config.yaml
n_layer: 13
d_model: 128
n_head: 4
n_kv_head: 4
head_dim: 32
d_mlp: 512
vocab_size: 8192
activation: "tanh_gelu"
norm: "layernorm"
norm_place: "pre"
norm_eps: 1e-05
positions: "learned"
qk_norm: false
attn_scale: 0.177
bias: "all"
tie_embeddings: true
parallel_block: false
init: "uniform"
init_std_qkv: 0.0531
init_std_o: 0.0
init_std_up: 0.0531
init_std_down: 0.0
optimizer: "soap_variant"
lr: 0.0057
beta1: 0.95
beta2: 0.98
weight_decay: 0.084
lr_head: 0.0109
grad_clip: 2.0
warmup_steps: 200
schedule: "cos"
final_lr_fraction: 0.03
batch_tokens: 32768
seq_len: 512
doc_mask: false
train_tokens: 114400000
steps: 3492
dataset: "wikipedia_en"
Each number is 50 + 12 x the weight over its row's rms, rounded and kept within 0 to 99. Layers, rows and columns count from 0. The size before them is the row's rms in percent of the matrix's.

# up: layer 4 MLP up, 512x128, rms 0.152, rows 92-118, columns 0-127
# down: layer 4 MLP down (transposed), 512x128, rms 0.135, rows 92-118, columns 0-127
up92 112:64 47 39 51 53 72 44 56 81 46 58 41 57 50 37 61 32 56 50 55 57 59 51 58 73 62 58 47 62 60 28 24 34 26 42 51 48 54 24 52 50 77 54 44 67 57 66 50 60 58 57 38 55 48 65 47 52 48 58 37 60 55 47 64 42 45 48 31 48 33 32 59 38 22 61 49 51 30 33 54 39 54 58 62 55 28 35 47 35 53 56 38 46 58 51 33 57 31 56 28 47 46 58 49 35 53 34 78 46 54 56 54 32 42 49 69 58 55 37 45 59 61 39 46 74 52 42 60
down92 109:50 44 35 33 44 36 27 43 34 57 64 49 70 60 67 66 39 35 40 59 57 31 58 46 61 53 50 54 55 58 34 36 49 33 65 42 46 45 49 67 48 69 23 31 72 61 50 60 62 56 59 36 60 40 43 50 55 46 58 50 21 30 40 50 46 62 36 54 37 42 38 45 30 53 49 74 72 34 50 27 47 58 50 58 45 53 36 35 41 43 64 68 51 29 39 36 42 50 61 57 43 48 57 48 39 53 67 55 48 75 51 47 46 57 60 72 42 48 38 37 63 60 46 50 50 21 55 45
up93 084:41 49 63 59 46 59 40 27 56 70 50 45 63 58 53 30 39 37 45 73 55 62 43 57 35 44 49 71 40 38 61 53 28 44 43 58 52 46 47 59 73 68 46 69 58 57 35 49 74 50 64 62 60 49 48 66 55 89 63 46 30 65 29 35 53 49 53 60 67 53 38 59 43 12 43 47 57 61 57 44 38 59 48 52 44 69 42 50 45 48 61 62 52 38 60 32 37 53 49 45 49 56 52 65 44 66 52 42 63 42 74 65 48 52 74 63 57 46 44 42 40 44 48 59 39 45 69 60
down93 096:60 30 40 58 42 57 55 58 25 49 66 28 50 58 53 53 54 45 65 19 43 50 54 34 52 47 66 44 70 45 43 61 46 33 36 53 45 66 50 31 47 73 49 59 63 50 56 63 28 53 48 51 26 56 46 37 53 53 40 17 63 34 59 32 55 64 69 45 30 41 69 59 34 56 43 57 37 50 47 51 56 45 51 38 36 55 63 59 39 37 50 29 51 66 28 45 74 66 42 51 46 52 67 43 64 46 38 33 52 53 46 42 34 70 48 43 34 46 59 51 59 69 43 38 45 61 56 42
up94 102:58 36 54 40 60 17 49 51 64 39 26 54 52 51 59 43 48 67 46 35 43 57 51 34 52 61 42 47 56 56 31 58 39 58 33 66 21 63 43 44 62 40 50 50 64 48 48 66 70 55 37 57 32 43 44 68 64 29 37 54 43 54 44 29 57 67 58 56 55 66 66 63 59 78 59 66 66 42 56 50 73 50 57 26 57 51 50 58 61 59 46 57 44 36 50 54 12 45 43 42 66 21 57 56 48 37 40 48 54 50 54 59 60 41 56 67 45 47 59 41 54 41 49 30 51 45 54 61
down94 106:63 44 33 52 58 38 67 22 50 49 37 39 51 48 50 47 57 63 50 35 65 73 38 57 24 25 51 33 51 60 65 43 31 44 56 42 51 58 45 51 38 47 50 34 52 23 44 29 38 36 51 36 53 35 48 41 42 33 78 39 55 23 43 42 55 46 61 57 55 43 32 57 29 58 41 44 55 67 31 56 46 65 56 55 44 68 36 34 42 40 61 44 46 57 48 39 45 48 57 53 48 71 20 45 36 42 47 42 43 49 34 48 50 42 72 49 59 47 40 30 35 50 67 63 48 49 47 68
up95 102:51 38 26 59 59 48 32 50 44 44 34 51 40 34 40 57 53 56 72 33 40 39 51 48 48 59 59 61 48 42 67 55 45 52 42 59 45 52 58 57 45 55 28 56 75 48 44 70 32 73 69 26 50 42 40 43 71 64 54 51 58 40 56 44 39 53 54 52 46 35 49 61 40 50 44 46 38 37 53 33 48 43 54 48 24 34 50 67 53 66 23 52 34 61 62 46 74 63 57 61 57 44 40 68 47 52 38 54 50 40 54 30 42 50 56 61 46 51 86 62 71 65 46 25 43 37 67 59
down95 086:47 54 61 59 69 66 48 60 36 71 52 39 77 35 60 61 36 60 52 39 62 41 51 53 56 63 50 38 66 70 70 54 52 69 73 37 51 54 49 46 55 61 69 30 54 58 57 60 46 60 46 48 43 26 49 55 49 52 48 62 63 50 29 33 58 54 50 51 56 46 24 73 43 40 44 43 59 56 38 52 63 56 56 44 63 54 72 52 39 44 40 48 46 53 69 63 37 30 54 70 79 47 63 64 66 82 25 53 53 61 46 51 39 58 62 54 30 47 42 50 45 47 31 56 60 48 40 48
up96 103:41 56 60 30 47 41 48 50 77 47 41 31 62 57 52 15 35 56 45 41 45 73 41 55 57 63 47 72 57 39 33 44 58 55 45 62 73 58 44 56 28 58 45 47 67 42 47 46 64 48 54 48 38 39 44 53 45 48 56 43 59 46 69 32 44 49 26 79 62 60 40 40 43 61 57 59 71 54 59 26 47 49 52 70 58 36 50 65 48 73 79 59 65 40 49 51 55 38 50 46 31 46 37 43 60 44 35 58 46 35 53 55 46 59 41 51 52 40 56 33 27 46 62 45 48 48 68 31
down96 108:46 30 74 68 47 49 48 46 43 49 58 68 34 59 57 51 56 48 48 50 45 65 49 72 65 34 57 42 39 46 55 44 62 46 55 42 57 38 38 34 57 50 45 45 68 58 66 63 40 46 66 68 61 43 45 61 64 66 47 45 66 63 29 48 54 35 58 51 61 30 68 61 50 55 51 44 40 27 34 28 83 46 35 46 46 46 50 47 33 43 33 49 41 54 51 58 66 61 55 58 43 65 44 57 41 51 57 68 61 73 57 62 37 44 50 95 53 57 77 45 51 54 33 46 59 44 34 60
up97 097:71 56 49 58 52 52 60 39 44 55 59 40 40 71 36 49 41 46 33 58 53 37 54 40 44 56 51 54 38 73 62 43 40 39 49 79 43 61 48 49 53 71 59 67 60 45 58 62 56 28 48 53 40 42 54 43 54 52 80 70 57 37 52 42 54 80 37 59 30 60 37 55 42 33 61 14 43 58 51 70 22 53 44 55 41 55 41 58 49 59 42 40 65 43 45 57 34 42 61 56 57 23 45 64 46 54 55 53 38 56 46 16 47 35 47 29 63 55 55 51 38 56 44 65 49 49 57 47
down97 094:67 37 35 52 44 43 51 59 64 54 60 56 49 58 42 61 59 60 47 39 58 56 59 72 39 76 38 66 44 60 66 40 56 64 39 51 67 55 54 71 57 34 37 40 38 25 60 34 46 59 75 44 42 52 49 52 41 54 34 56 52 71 58 20 52 43 54 54 76 48 47 46 49 67 44 63 48 47 47 49 50 73 64 31 71 46 67 40 55 31 50 60 40 51 22 61 55 41 47 72 56 52 51 49 49 53 60 44 40 51 38 45 52 37 63 52 51 18 63 44 42 39 23 47 48 72 43 60
up98 102:60 71 40 38 25 43 56 44 67 33 48 30 59 56 48 65 32 46 19 57 50 47 43 56 61 52 50 48 61 41 53 41 25 47 56 57 52 39 40 26 59 32 42 58 44 34 41 55 45 75 53 40 48 45 40 64 41 61 51 59 52 65 45 65 45 71 60 49 59 51 30 62 41 34 53 25 63 67 38 43 53 37 70 62 66 50 53 55 17 55 45 55 55 60 64 47 54 48 59 54 47 52 38 39 58 64 46 71 36 47 30 52 57 41 47 67 36 62 60 48 50 57 44 21 68 66 42 45
down98 090:41 50 62 37 46 31 41 37 48 48 58 58 41 33 46 43 66 63 99 48 61 60 43 45 48 42 43 46 49 52 58 46 63 38 72 56 34 46 26 43 45 54 51 60 43 49 37 35 41 31 52 63 47 58 66 56 52 46 65 45 40 53 52 38 39 65 45 78 70 46 51 53 30 50 56 62 51 53 48 53 39 41 42 52 39 67 56 37 30 48 53 41 20 46 55 53 59 61 52 87 47 69 66 50 46 49 36 57 33 48 40 47 37 43 51 48 46 68 64 61 55 28 38 68 64 56 54 39
up99 103:54 61 56 49 61 61 33 56 49 73 54 45 47 64 67 45 52 48 50 45 60 33 61 37 69 65 34 35 56 36 33 16 51 66 70 56 64 58 71 51 32 60 58 37 56 51 70 46 65 64 45 57 53 25 66 31 47 54 35 50 59 45 33 35 25 68 66 46 61 37 41 60 48 36 33 51 52 56 57 48 43 34 46 49 54 39 42 53 57 42 46 59 39 70 42 42 58 30 50 46 36 30 61 54 64 53 65 47 48 35 54 62 22 52 47 43 58 49 73 56 23 47 40 47 50 50 44 46
down99 104:46 61 27 52 50 58 57 59 23 48 66 47 58 49 47 54 55 56 66 48 65 65 56 47 30 47 49 52 64 61 73 25 52 65 41 44 75 66 51 55 51 50 55 59 51 41 40 68 49 27 62 54 20 41 47 64 42 44 28 42 52 61 20 53 55 33 44 39 28 43 35 37 37 53 45 60 66 38 44 64 46 61 37 62 42 56 27 29 55 79 54 60 57 51 54 54 56 47 51 64 54 54 49 45 53 18 38 25 44 42 60 52 58 54 55 52 51 56 49 35 36 61 46 60 57 48 62 44
up100 101:42 44 47 34 33 43 53 34 63 57 73 45 51 70 52 61 70 63 59 32 36 44 42 52 41 53 68 49 36 36 51 27 71 48 61 26 61 39 50 50 52 36 47 53 54 34 56 42 36 52 41 44 62 68 25 59 57 30 65 56 38 72 70 49 40 54 73 51 55 51 59 61 52 47 59 54 45 32 42 52 61 45 44 47 56 75 52 32 62 73 68 54 57 44 44 52 55 43 64 41 50 43 17 40 53 57 36 40 50 50 52 50 67 78 58 59 50 37 43 37 66 47 45 54 45 55 64 28
down100 094:55 60 52 43 32 58 54 38 51 75 73 70 42 38 65 50 68 49 49 49 41 64 22 47 65 34 59 59 34 55 62 71 63 50 58 35 48 62 63 56 49 30 32 41 43 30 51 46 48 60 52 36 76 40 46 46 48 48 62 75 67 56 77 60 41 40 49 48 55 46 37 64 53 45 48 60 59 62 57 60 57 60 54 41 40 70 63 36 51 61 41 46 46 26 59 38 61 45 67 50 47 61 63 61 35 53 49 51 56 53 46 53 55 57 29 44 31 68 51 81 40 60 49 71 59 34 56 59
up101 099:40 49 40 36 66 56 55 58 75 47 36 45 57 60 58 38 62 51 46 50 62 23 51 63 47 35 33 58 56 38 45 58 45 31 48 58 54 35 43 48 48 52 55 57 31 69 42 55 80 67 44 52 58 40 45 44 62 40 29 47 49 46 44 64 56 65 55 33 38 40 73 41 44 45 46 44 55 47 34 46 50 57 57 38 34 59 52 66 58 49 47 69 65 52 30 62 69 47 64 57 61 40 60 56 64 60 69 37 52 26 56 44 44 32 48 42 52 56 53 32 71 41 75 51 48 16 80 40
down101 093:46 39 49 53 53 49 59 30 72 50 39 41 57 60 52 26 71 34 43 38 27 74 52 51 41 50 60 43 59 58 55 41 40 78 45 53 71 50 55 64 53 51 45 46 52 55 79 49 41 46 44 56 52 54 29 21 50 46 50 44 52 50 48 50 43 58 39 53 49 60 70 45 45 48 53 49 26 39 30 42 51 54 58 66 81 59 44 45 32 46 47 39 54 50 54 47 40 54 52 42 79 50 55 29 74 53 59 82 42 51 65 47 32 62 60 46 46 57 39 33 28 72 38 64 39 43 57 54
up102 098:42 67 51 59 70 49 23 36 72 49 30 40 58 51 68 45 45 40 30 62 56 68 59 37 53 61 54 57 37 44 45 55 47 62 46 44 33 55 51 48 65 29 64 45 31 64 57 47 40 47 26 50 63 59 44 52 67 48 50 50 53 47 52 56 29 51 53 76 61 36 69 36 49 53 44 53 73 47 46 50 63 58 38 51 57 51 59 55 44 47 65 32 54 48 53 37 61 52 47 57 28 32 59 61 71 38 48 54 54 42 50 54 20 45 46 02 42 39 44 36 45 42 60 54 45 46 63 69
down102 101:54 61 54 52 54 46 47 43 59 65 55 50 45 51 45 26 35 40 72 61 41 52 48 57 62 64 59 49 60 44 30 39 56 46 62 59 31 65 78 37 31 34 50 18 40 33 54 55 32 53 48 41 38 64 66 50 58 46 62 61 64 76 32 34 49 65 53 72 31 51 48 53 62 52 64 47 46 41 47 48 39 29 51 73 62 33 42 56 70 53 67 45 52 29 33 47 47 41 48 69 45 55 50 42 42 50 53 53 37 37 60 32 62 33 57 61 40 59 54 32 73 53 52 61 61 34 55 39
up103 098:30 45 59 60 35 58 61 55 45 28 55 34 55 49 61 46 49 39 72 52 52 51 34 58 55 60 41 50 65 52 47 29 28 49 54 45 52 52 59 79 50 59 55 53 72 67 49 40 49 41 35 45 37 45 40 65 72 45 43 50 81 41 40 55 57 51 67 42 63 54 52 32 54 58 49 57 52 56 46 36 38 61 40 53 59 39 65 42 59 68 27 38 58 72 44 39 37 65 38 32 48 31 55 67 55 54 43 43 39 62 55 48 56 49 56 55 29 55 18 25 39 74 43 57 60 37 69 40
down103 095:47 32 28 70 37 46 43 58 61 36 42 79 36 46 34 49 54 61 54 41 56 62 61 50 74 63 55 44 49 64 71 57 55 53 26 52 47 50 44 48 55 59 21 52 42 59 36 49 49 38 60 83 52 44 53 42 35 41 39 57 46 49 49 43 45 48 60 31 57 42 65 42 47 51 68 24 46 40 71 59 60 57 57 28 24 42 67 34 54 62 76 59 42 50 75 51 42 52 39 49 36 63 35 49 46 64 37 63 47 63 58 69 59 42 43 51 60 59 64 40 62 38 53 63 42 53 52 53
up104 108:55 40 45 36 62 42 60 41 46 46 76 68 56 50 44 49 63 45 51 44 49 43 64 46 25 56 36 62 39 40 46 36 38 39 64 67 70 52 28 54 65 47 72 45 53 60 56 48 35 53 59 52 37 26 35 38 43 45 35 43 59 54 38 47 60 31 56 51 37 36 44 66 83 54 60 62 58 62 58 42 35 56 45 70 59 44 81 47 34 36 37 34 35 41 50 41 61 57 66 54 38 41 57 35 49 57 49 66 66 49 58 60 52 40 43 50 73 42 42 38 38 46 59 29 62 46 69 30
down104 107:56 39 74 28 64 55 44 60 37 53 59 43 55 45 53 40 36 45 38 39 52 62 45 57 52 59 57 35 67 41 42 32 47 62 63 58 51 37 42 47 43 36 51 64 54 48 49 43 59 57 29 44 52 29 53 44 43 39 47 62 41 49 43 79 62 53 67 65 28 60 61 58 30 46 43 48 59 75 34 38 11 74 47 53 39 31 69 54 40 32 52 44 60 56 28 51 61 46 45 32 39 39 51 46 41 50 40 54 46 51 69 62 43 69 77 64 57 61 52 48 55 50 45 45 66 50 28 52
up105 120:36 56 54 57 66 55 58 35 61 41 27 43 50 49 67 46 63 50 60 49 46 70 43 50 41 47 88 37 55 62 66 57 37 50 42 45 60 44 47 45 41 51 62 23 44 50 41 52 31 29 50 56 72 41 41 51 40 47 47 48 35 39 48 57 54 11 69 44 29 39 28 53 44 50 61 54 45 39 38 74 60 60 58 54 35 45 56 68 55 52 47 71 52 53 28 54 78 69 58 33 57 40 40 61 53 55 62 48 50 50 37 61 47 54 59 76 47 38 51 44 60 50 55 38 34 66 54 41
down105 118:35 47 59 44 59 54 62 51 31 44 62 50 38 66 38 56 42 49 45 62 35 50 66 63 61 67 39 87 52 59 58 50 66 35 63 50 38 60 70 65 52 31 51 49 61 64 62 52 53 59 55 53 43 59 35 33 42 64 63 50 65 35 45 35 82 62 68 75 58 49 67 45 66 47 49 69 38 34 49 42 56 56 56 62 60 52 51 47 47 53 38 50 60 42 42 39 39 43 56 61 62 44 38 52 29 36 48 50 55 41 51 63 52 54 71 29 58 54 57 51 52 75 20 25 62 40 45 43
up106 138:34 61 47 66 55 64 46 47 48 49 33 47 60 45 52 45 45 62 52 63 29 50 36 76 41 37 46 38 40 64 43 24 50 51 45 39 46 67 74 47 73 47 55 55 62 53 49 48 38 41 33 39 45 26 58 42 64 59 70 53 42 54 33 65 43 53 72 63 39 48 54 46 46 33 46 66 28 52 64 54 64 47 52 72 42 34 50 81 58 58 62 26 44 44 49 47 29 50 41 63 50 40 57 61 60 34 62 54 56 39 44 31 38 59 57 57 33 56 37 26 52 54 54 36 62 58 48 76
down106 144:24 60 44 41 59 41 31 57 48 69 48 49 65 43 55 31 61 47 63 72 39 62 37 48 45 58 64 33 64 73 50 56 34 31 62 52 47 46 46 39 56 56 64 55 47 58 42 59 54 36 53 43 40 46 42 47 58 47 49 41 19 70 36 45 49 47 63 52 51 26 39 58 43 68 52 48 47 59 45 60 53 38 33 49 69 60 37 66 59 35 53 64 28 38 58 68 44 57 63 44 36 48 60 40 40 61 69 49 33 30 40 59 49 66 47 42 42 58 09 55 60 40 43 47 33 44 27 54
up107 105:68 51 42 58 64 54 36 51 33 56 48 56 46 45 50 55 34 55 49 62 63 63 40 53 46 51 48 51 44 25 45 37 39 27 58 52 67 51 50 37 49 60 34 42 42 49 59 48 30 49 26 89 38 40 50 53 48 82 67 37 42 47 44 41 71 31 61 63 45 48 26 57 56 55 38 52 46 52 75 53 48 52 62 48 52 35 64 47 37 59 46 43 47 39 53 61 53 46 52 37 42 64 31 63 50 55 43 34 65 56 55 49 65 56 55 62 27 38 68 47 47 57 42 35 72 55 49 11
down107 121:36 56 68 61 46 52 52 58 61 52 38 60 63 59 67 54 47 66 43 31 77 40 42 42 50 37 57 43 38 42 58 59 55 60 37 54 35 68 55 34 53 71 63 37 53 29 71 67 61 56 55 29 58 55 48 27 27 54 54 36 55 57 51 63 42 49 47 22 52 44 55 63 42 41 31 58 44 63 59 49 56 60 58 55 56 61 49 59 62 62 51 49 56 52 71 35 62 58 60 46 57 42 57 24 27 38 37 50 70 63 35 28 44 69 43 47 34 20 65 45 30 55 55 58 58 53 47 51
up108 095:43 44 61 53 34 57 29 70 46 40 39 31 57 48 51 65 43 46 52 41 40 27 62 62 38 55 39 41 45 58 52 50 60 34 66 54 55 53 35 46 45 43 66 61 53 59 59 30 53 47 67 48 40 61 42 48 63 52 21 68 65 65 65 51 39 45 39 37 49 56 80 45 69 40 58 70 48 63 33 42 42 32 62 42 41 42 67 49 76 45 45 35 28 49 33 38 62 61 42 53 46 31 55 50 31 71 42 48 46 43 59 68 52 62 48 63 37 67 46 37 65 44 46 55 48 78 65 54
down108 098:37 57 48 53 28 74 53 32 46 32 35 41 51 56 63 58 67 75 47 58 60 41 53 32 40 55 40 58 37 65 56 75 61 56 63 45 42 69 50 47 47 68 52 70 53 41 55 65 55 63 31 46 35 32 66 60 33 52 50 58 42 46 60 26 58 44 52 65 46 53 65 53 58 40 55 27 64 50 57 55 61 56 54 40 70 31 48 69 32 54 54 51 43 32 52 43 49 45 42 21 59 41 42 50 62 67 40 45 51 67 57 43 58 43 70 46 54 45 77 52 54 48 85 49 48 58 60 42
up109 114:46 45 55 36 75 58 37 49 51 60 29 57 24 55 67 68 46 52 46 34 63 40 41 35 50 34 55 44 43 33 41 69 46 18 36 60 45 44 45 39 54 32 56 35 43 65 64 18 64 44 38 74 41 53 53 70 63 42 58 45 60 57 58 40 42 53 55 63 47 43 63 65 41 49 59 61 44 54 38 49 48 72 55 54 73 52 53 55 53 26 50 35 61 47 62 45 57 46 69 53 36 28 49 55 59 71 58 47 65 61 60 42 43 60 45 52 36 64 28 38 35 62 47 38 47 54 42 64
down109 114:58 40 64 40 72 61 57 33 39 56 58 58 25 50 51 84 55 57 45 73 43 74 36 48 70 48 48 41 64 34 42 41 30 49 68 36 68 43 72 40 52 22 73 54 46 36 59 51 49 58 51 67 44 56 67 64 46 56 45 45 68 57 43 65 26 53 56 57 40 41 59 72 32 48 53 59 65 65 53 36 41 43 42 77 30 56 55 46 37 46 49 45 51 39 45 36 31 39 47 52 36 36 37 60 43 57 62 48 71 69 54 52 50 48 58 47 46 58 47 54 42 43 51 48 50 51 53 33
up110 093:62 36 55 60 39 47 33 38 39 66 49 41 46 42 27 32 39 45 62 29 50 45 75 52 49 55 47 60 44 54 48 51 62 45 58 39 42 52 51 50 51 41 53 46 77 45 57 60 55 73 57 37 72 27 57 44 58 68 33 64 70 64 55 48 46 52 53 40 61 44 51 58 24 37 44 58 39 48 39 53 53 51 38 65 52 73 66 53 37 70 42 42 55 85 56 68 43 53 59 56 55 49 69 28 38 58 57 39 40 54 68 63 21 40 45 47 44 59 42 33 37 60 54 47 33 61 45 32
down110 109:62 42 57 36 67 66 52 71 54 59 60 62 55 53 50 47 46 58 66 67 32 66 54 39 66 55 65 38 65 60 47 44 57 52 50 62 69 44 38 53 53 54 45 67 54 70 27 31 45 41 43 25 50 59 75 62 32 38 58 50 48 35 37 47 58 50 47 48 36 61 53 56 68 45 42 50 45 83 33 38 37 51 75 39 43 59 55 43 68 63 67 52 29 45 42 48 43 54 52 49 45 53 48 46 57 54 50 61 47 29 42 57 49 68 39 33 37 41 34 71 56 43 45 65 43 34 71 21
up111 093:65 47 64 46 44 44 58 53 64 52 61 44 34 47 31 48 54 47 58 61 47 28 61 40 47 66 53 47 69 56 42 40 58 61 35 60 45 66 64 30 45 53 45 46 74 67 64 39 60 69 50 55 56 33 63 74 34 51 47 65 63 56 20 49 52 45 60 43 59 37 49 64 46 32 41 54 67 61 48 54 34 45 47 74 55 52 67 46 38 44 40 51 29 61 46 39 26 62 50 48 61 44 73 30 48 46 36 42 61 50 34 37 61 23 36 62 36 63 46 49 46 48 48 41 24 57 26 58
down111 091:50 77 47 56 62 52 73 29 42 68 46 63 49 36 45 47 53 49 51 34 47 46 54 41 43 54 42 58 32 73 48 33 45 52 53 67 64 38 27 41 55 31 51 42 35 49 50 67 46 64 49 64 53 47 50 60 53 22 55 56 28 44 68 50 66 42 62 65 47 71 46 62 28 53 47 41 49 42 36 48 31 63 50 37 29 45 64 38 57 53 52 49 49 36 63 54 42 39 47 81 40 49 54 43 50 51 47 32 43 45 61 50 43 66 63 37 57 73 55 60 24 57 30 58 59 52 45 80
up112 105:48 60 37 42 78 48 60 56 49 61 48 34 54 54 45 38 37 34 44 70 59 49 47 37 44 52 67 48 40 53 31 62 50 54 35 46 57 64 70 76 51 59 44 48 41 41 56 47 57 49 44 39 74 78 60 53 66 30 71 57 67 45 45 44 29 47 46 50 80 75 54 55 71 40 66 50 33 57 45 36 44 41 37 57 56 51 52 63 39 25 27 47 53 61 49 49 58 55 73 52 53 67 52 41 37 63 59 33 69 61 53 53 54 49 60 57 57 42 42 55 42 43 56 51 30 34 59 25
down112 113:59 69 60 72 66 41 69 53 41 56 84 69 54 39 60 57 42 33 42 49 49 44 40 53 52 30 46 49 45 36 47 45 63 59 47 49 50 38 67 34 42 50 61 37 52 43 74 63 47 59 36 46 54 53 65 59 36 51 42 50 67 51 55 39 60 65 52 56 43 74 52 50 24 50 46 46 83 80 39 48 65 43 63 40 48 43 53 46 59 29 31 68 51 69 51 44 64 58 51 50 48 58 56 39 32 71 47 38 52 80 57 60 39 54 54 40 66 59 50 67 42 41 59 44 46 29 39 49
up113 108:45 43 45 59 74 36 25 41 39 47 41 37 46 51 27 50 45 54 39 33 65 47 50 47 53 45 79 65 47 57 45 46 72 64 50 57 64 55 68 36 56 59 45 45 51 67 37 51 36 27 58 52 56 72 47 73 45 41 71 48 64 36 54 66 62 56 52 62 59 53 52 44 71 30 72 50 40 43 31 53 54 44 51 77 60 31 54 42 34 36 51 63 53 52 51 37 62 48 34 47 40 68 56 50 34 31 34 36 69 51 60 51 39 51 49 60 50 37 62 32 54 63 66 42 44 56 36 32
down113 111:34 52 52 53 51 43 52 60 45 53 42 60 48 25 51 38 36 44 56 42 76 44 51 56 43 65 51 42 29 63 49 57 54 53 51 38 43 45 56 56 31 63 66 37 46 43 54 45 47 75 54 34 48 27 55 33 55 53 67 31 75 49 62 41 49 44 66 44 49 67 57 64 50 48 44 35 55 44 67 56 65 59 60 69 45 42 50 42 56 82 46 54 58 55 80 24 43 34 41 50 21 54 43 37 44 50 43 55 46 68 57 65 36 69 40 62 51 36 65 61 44 38 67 41 65 51 79 46
up114 091:63 29 61 41 51 69 68 52 56 75 30 49 57 45 42 28 50 45 69 60 54 53 38 72 52 28 48 69 62 56 60 52 37 41 51 41 56 38 61 33 50 55 50 51 46 36 42 45 68 56 49 71 55 69 51 55 36 59 46 53 37 46 59 64 43 51 47 52 52 54 47 46 48 53 58 71 53 52 51 58 48 64 43 64 38 46 27 42 62 57 58 49 39 46 33 66 68 39 63 55 34 51 36 42 53 50 48 32 52 45 72 65 19 66 50 69 34 46 34 53 28 75 35 68 43 32 48 26
down114 094:58 57 44 28 57 53 28 61 54 56 51 38 50 54 44 49 38 73 73 30 40 48 42 40 55 38 77 47 52 63 40 62 66 50 70 82 42 28 55 36 20 29 45 63 36 55 67 53 48 62 62 42 59 36 37 42 55 61 56 48 70 36 45 46 40 66 48 54 59 50 58 58 43 33 78 46 48 40 60 55 58 45 58 43 57 40 42 34 68 47 44 51 52 33 59 38 53 68 52 52 54 57 46 31 66 54 46 47 51 39 30 58 42 38 33 59 64 31 62 59 54 46 38 35 61 47 62 31
up115 105:66 39 64 57 43 47 31 63 53 71 74 60 65 63 46 49 50 51 68 76 39 52 63 47 60 60 56 57 37 50 72 42 60 57 52 50 51 35 52 40 74 74 60 60 44 44 39 35 51 28 65 43 46 43 43 72 49 38 26 55 30 77 51 58 57 57 43 59 41 60 38 49 52 48 78 51 31 18 42 61 54 62 47 57 56 51 42 46 40 22 52 46 52 29 44 55 38 41 57 53 44 37 44 45 65 62 58 40 48 40 35 43 51 55 33 58 51 69 48 61 70 49 36 43 48 63 50 45
down115 116:48 64 71 51 42 52 46 47 45 53 56 69 50 76 56 62 33 52 25 55 47 47 44 58 57 47 41 48 54 58 47 53 60 31 55 36 38 45 46 50 68 51 43 60 46 42 68 43 32 46 53 52 46 35 39 66 34 57 71 47 45 59 25 63 37 60 56 69 52 75 63 54 45 43 61 32 49 23 55 74 48 41 48 65 63 25 58 37 42 77 74 55 31 43 53 34 44 53 43 59 39 60 32 36 37 60 30 43 60 41 30 44 50 45 66 64 58 57 50 54 52 54 47 66 69 68 42 42
up116 060:47 62 20 46 27 40 56 42 69 47 72 59 58 33 40 24 43 65 31 62 38 58 35 56 38 71 47 55 31 36 31 32 35 40 48 29 63 67 53 32 44 54 43 55 48 52 65 78 47 60 43 40 55 57 48 43 34 59 44 57 41 62 29 49 67 63 55 46 44 48 50 56 61 68 49 47 44 46 61 55 58 42 37 68 73 62 60 40 64 50 39 49 53 34 43 58 44 49 50 63 39 30 37 46 44 37 46 56 53 58 46 48 61 49 49 27 42 43 47 38 40 57 66 54 80 46 34 51
down116 068:66 46 35 45 48 55 62 56 45 48 39 52 32 71 58 38 42 53 44 60 25 42 57 59 56 43 43 52 36 50 38 64 66 54 41 46 65 24 58 40 57 66 61 67 58 42 28 55 68 68 53 48 46 71 41 36 61 54 77 48 83 59 57 49 30 47 39 38 20 34 62 50 54 37 34 52 51 56 76 45 57 68 52 47 41 45 46 55 51 40 38 45 47 55 26 47 40 42 52 38 42 54 53 49 47 39 45 57 30 39 53 43 45 66 57 32 64 50 48 66 82 59 55 39 66 65 42 44
up117 092:66 46 19 58 66 53 43 48 63 65 45 62 49 42 59 58 40 55 64 39 40 35 55 58 57 70 41 53 43 61 49 77 50 42 34 49 53 62 39 65 65 52 56 31 41 46 50 74 45 39 42 52 55 42 54 71 48 47 43 55 65 60 59 61 36 31 49 35 45 75 55 64 50 34 55 40 35 60 35 50 46 43 48 51 42 32 48 53 49 44 53 44 30 54 30 40 53 59 62 43 57 47 37 33 72 41 70 70 49 61 55 38 54 55 42 38 41 40 88 50 61 24 46 30 33 66 59 52
down117 099:72 58 18 70 48 40 45 51 57 48 37 48 54 52 49 49 58 42 58 35 49 25 34 61 45 48 60 43 50 45 55 40 41 50 35 26 36 58 36 55 37 53 55 56 36 77 34 61 66 54 48 41 43 47 40 66 56 48 49 45 50 16 45 50 72 60 53 79 24 53 58 42 46 38 62 58 54 39 39 48 60 55 55 57 49 61 61 77 49 46 43 75 48 72 57 35 66 59 46 44 46 71 34 39 42 50 61 42 39 64 43 39 68 55 38 51 47 44 62 44 48 68 49 60 60 48 63 72
up118 105:42 49 59 54 72 78 44 59 56 55 58 35 59 53 40 46 35 53 52 44 79 46 45 39 40 52 37 41 58 39 51 54 61 59 48 50 26 42 32 25 53 60 65 37 40 58 37 46 43 37 44 57 43 54 70 80 52 50 74 53 56 44 37 41 52 51 54 62 44 74 33 68 40 53 60 40 61 49 52 54 53 57 54 57 48 40 65 52 54 36 29 70 42 42 74 37 56 41 73 45 49 40 57 31 47 64 55 49 57 44 48 60 57 49 76 76 48 46 30 40 30 53 52 49 47 45 36 20
down118 095:46 51 57 34 57 62 52 50 63 44 28 40 61 58 58 49 42 43 45 40 31 52 42 73 40 47 44 89 53 51 52 49 52 54 57 64 72 56 82 26 37 53 42 60 52 37 42 60 43 40 59 36 32 59 41 75 54 67 42 53 43 56 46 41 46 48 64 41 41 37 44 49 43 63 62 46 69 21 42 40 42 51 55 44 53 69 35 39 33 65 47 54 55 42 39 53 41 56 49 37 61 60 43 52 50 41 62 30 39 78 45 56 57 67 62 44 50 63 37 43 57 46 68 15 49 63 59 50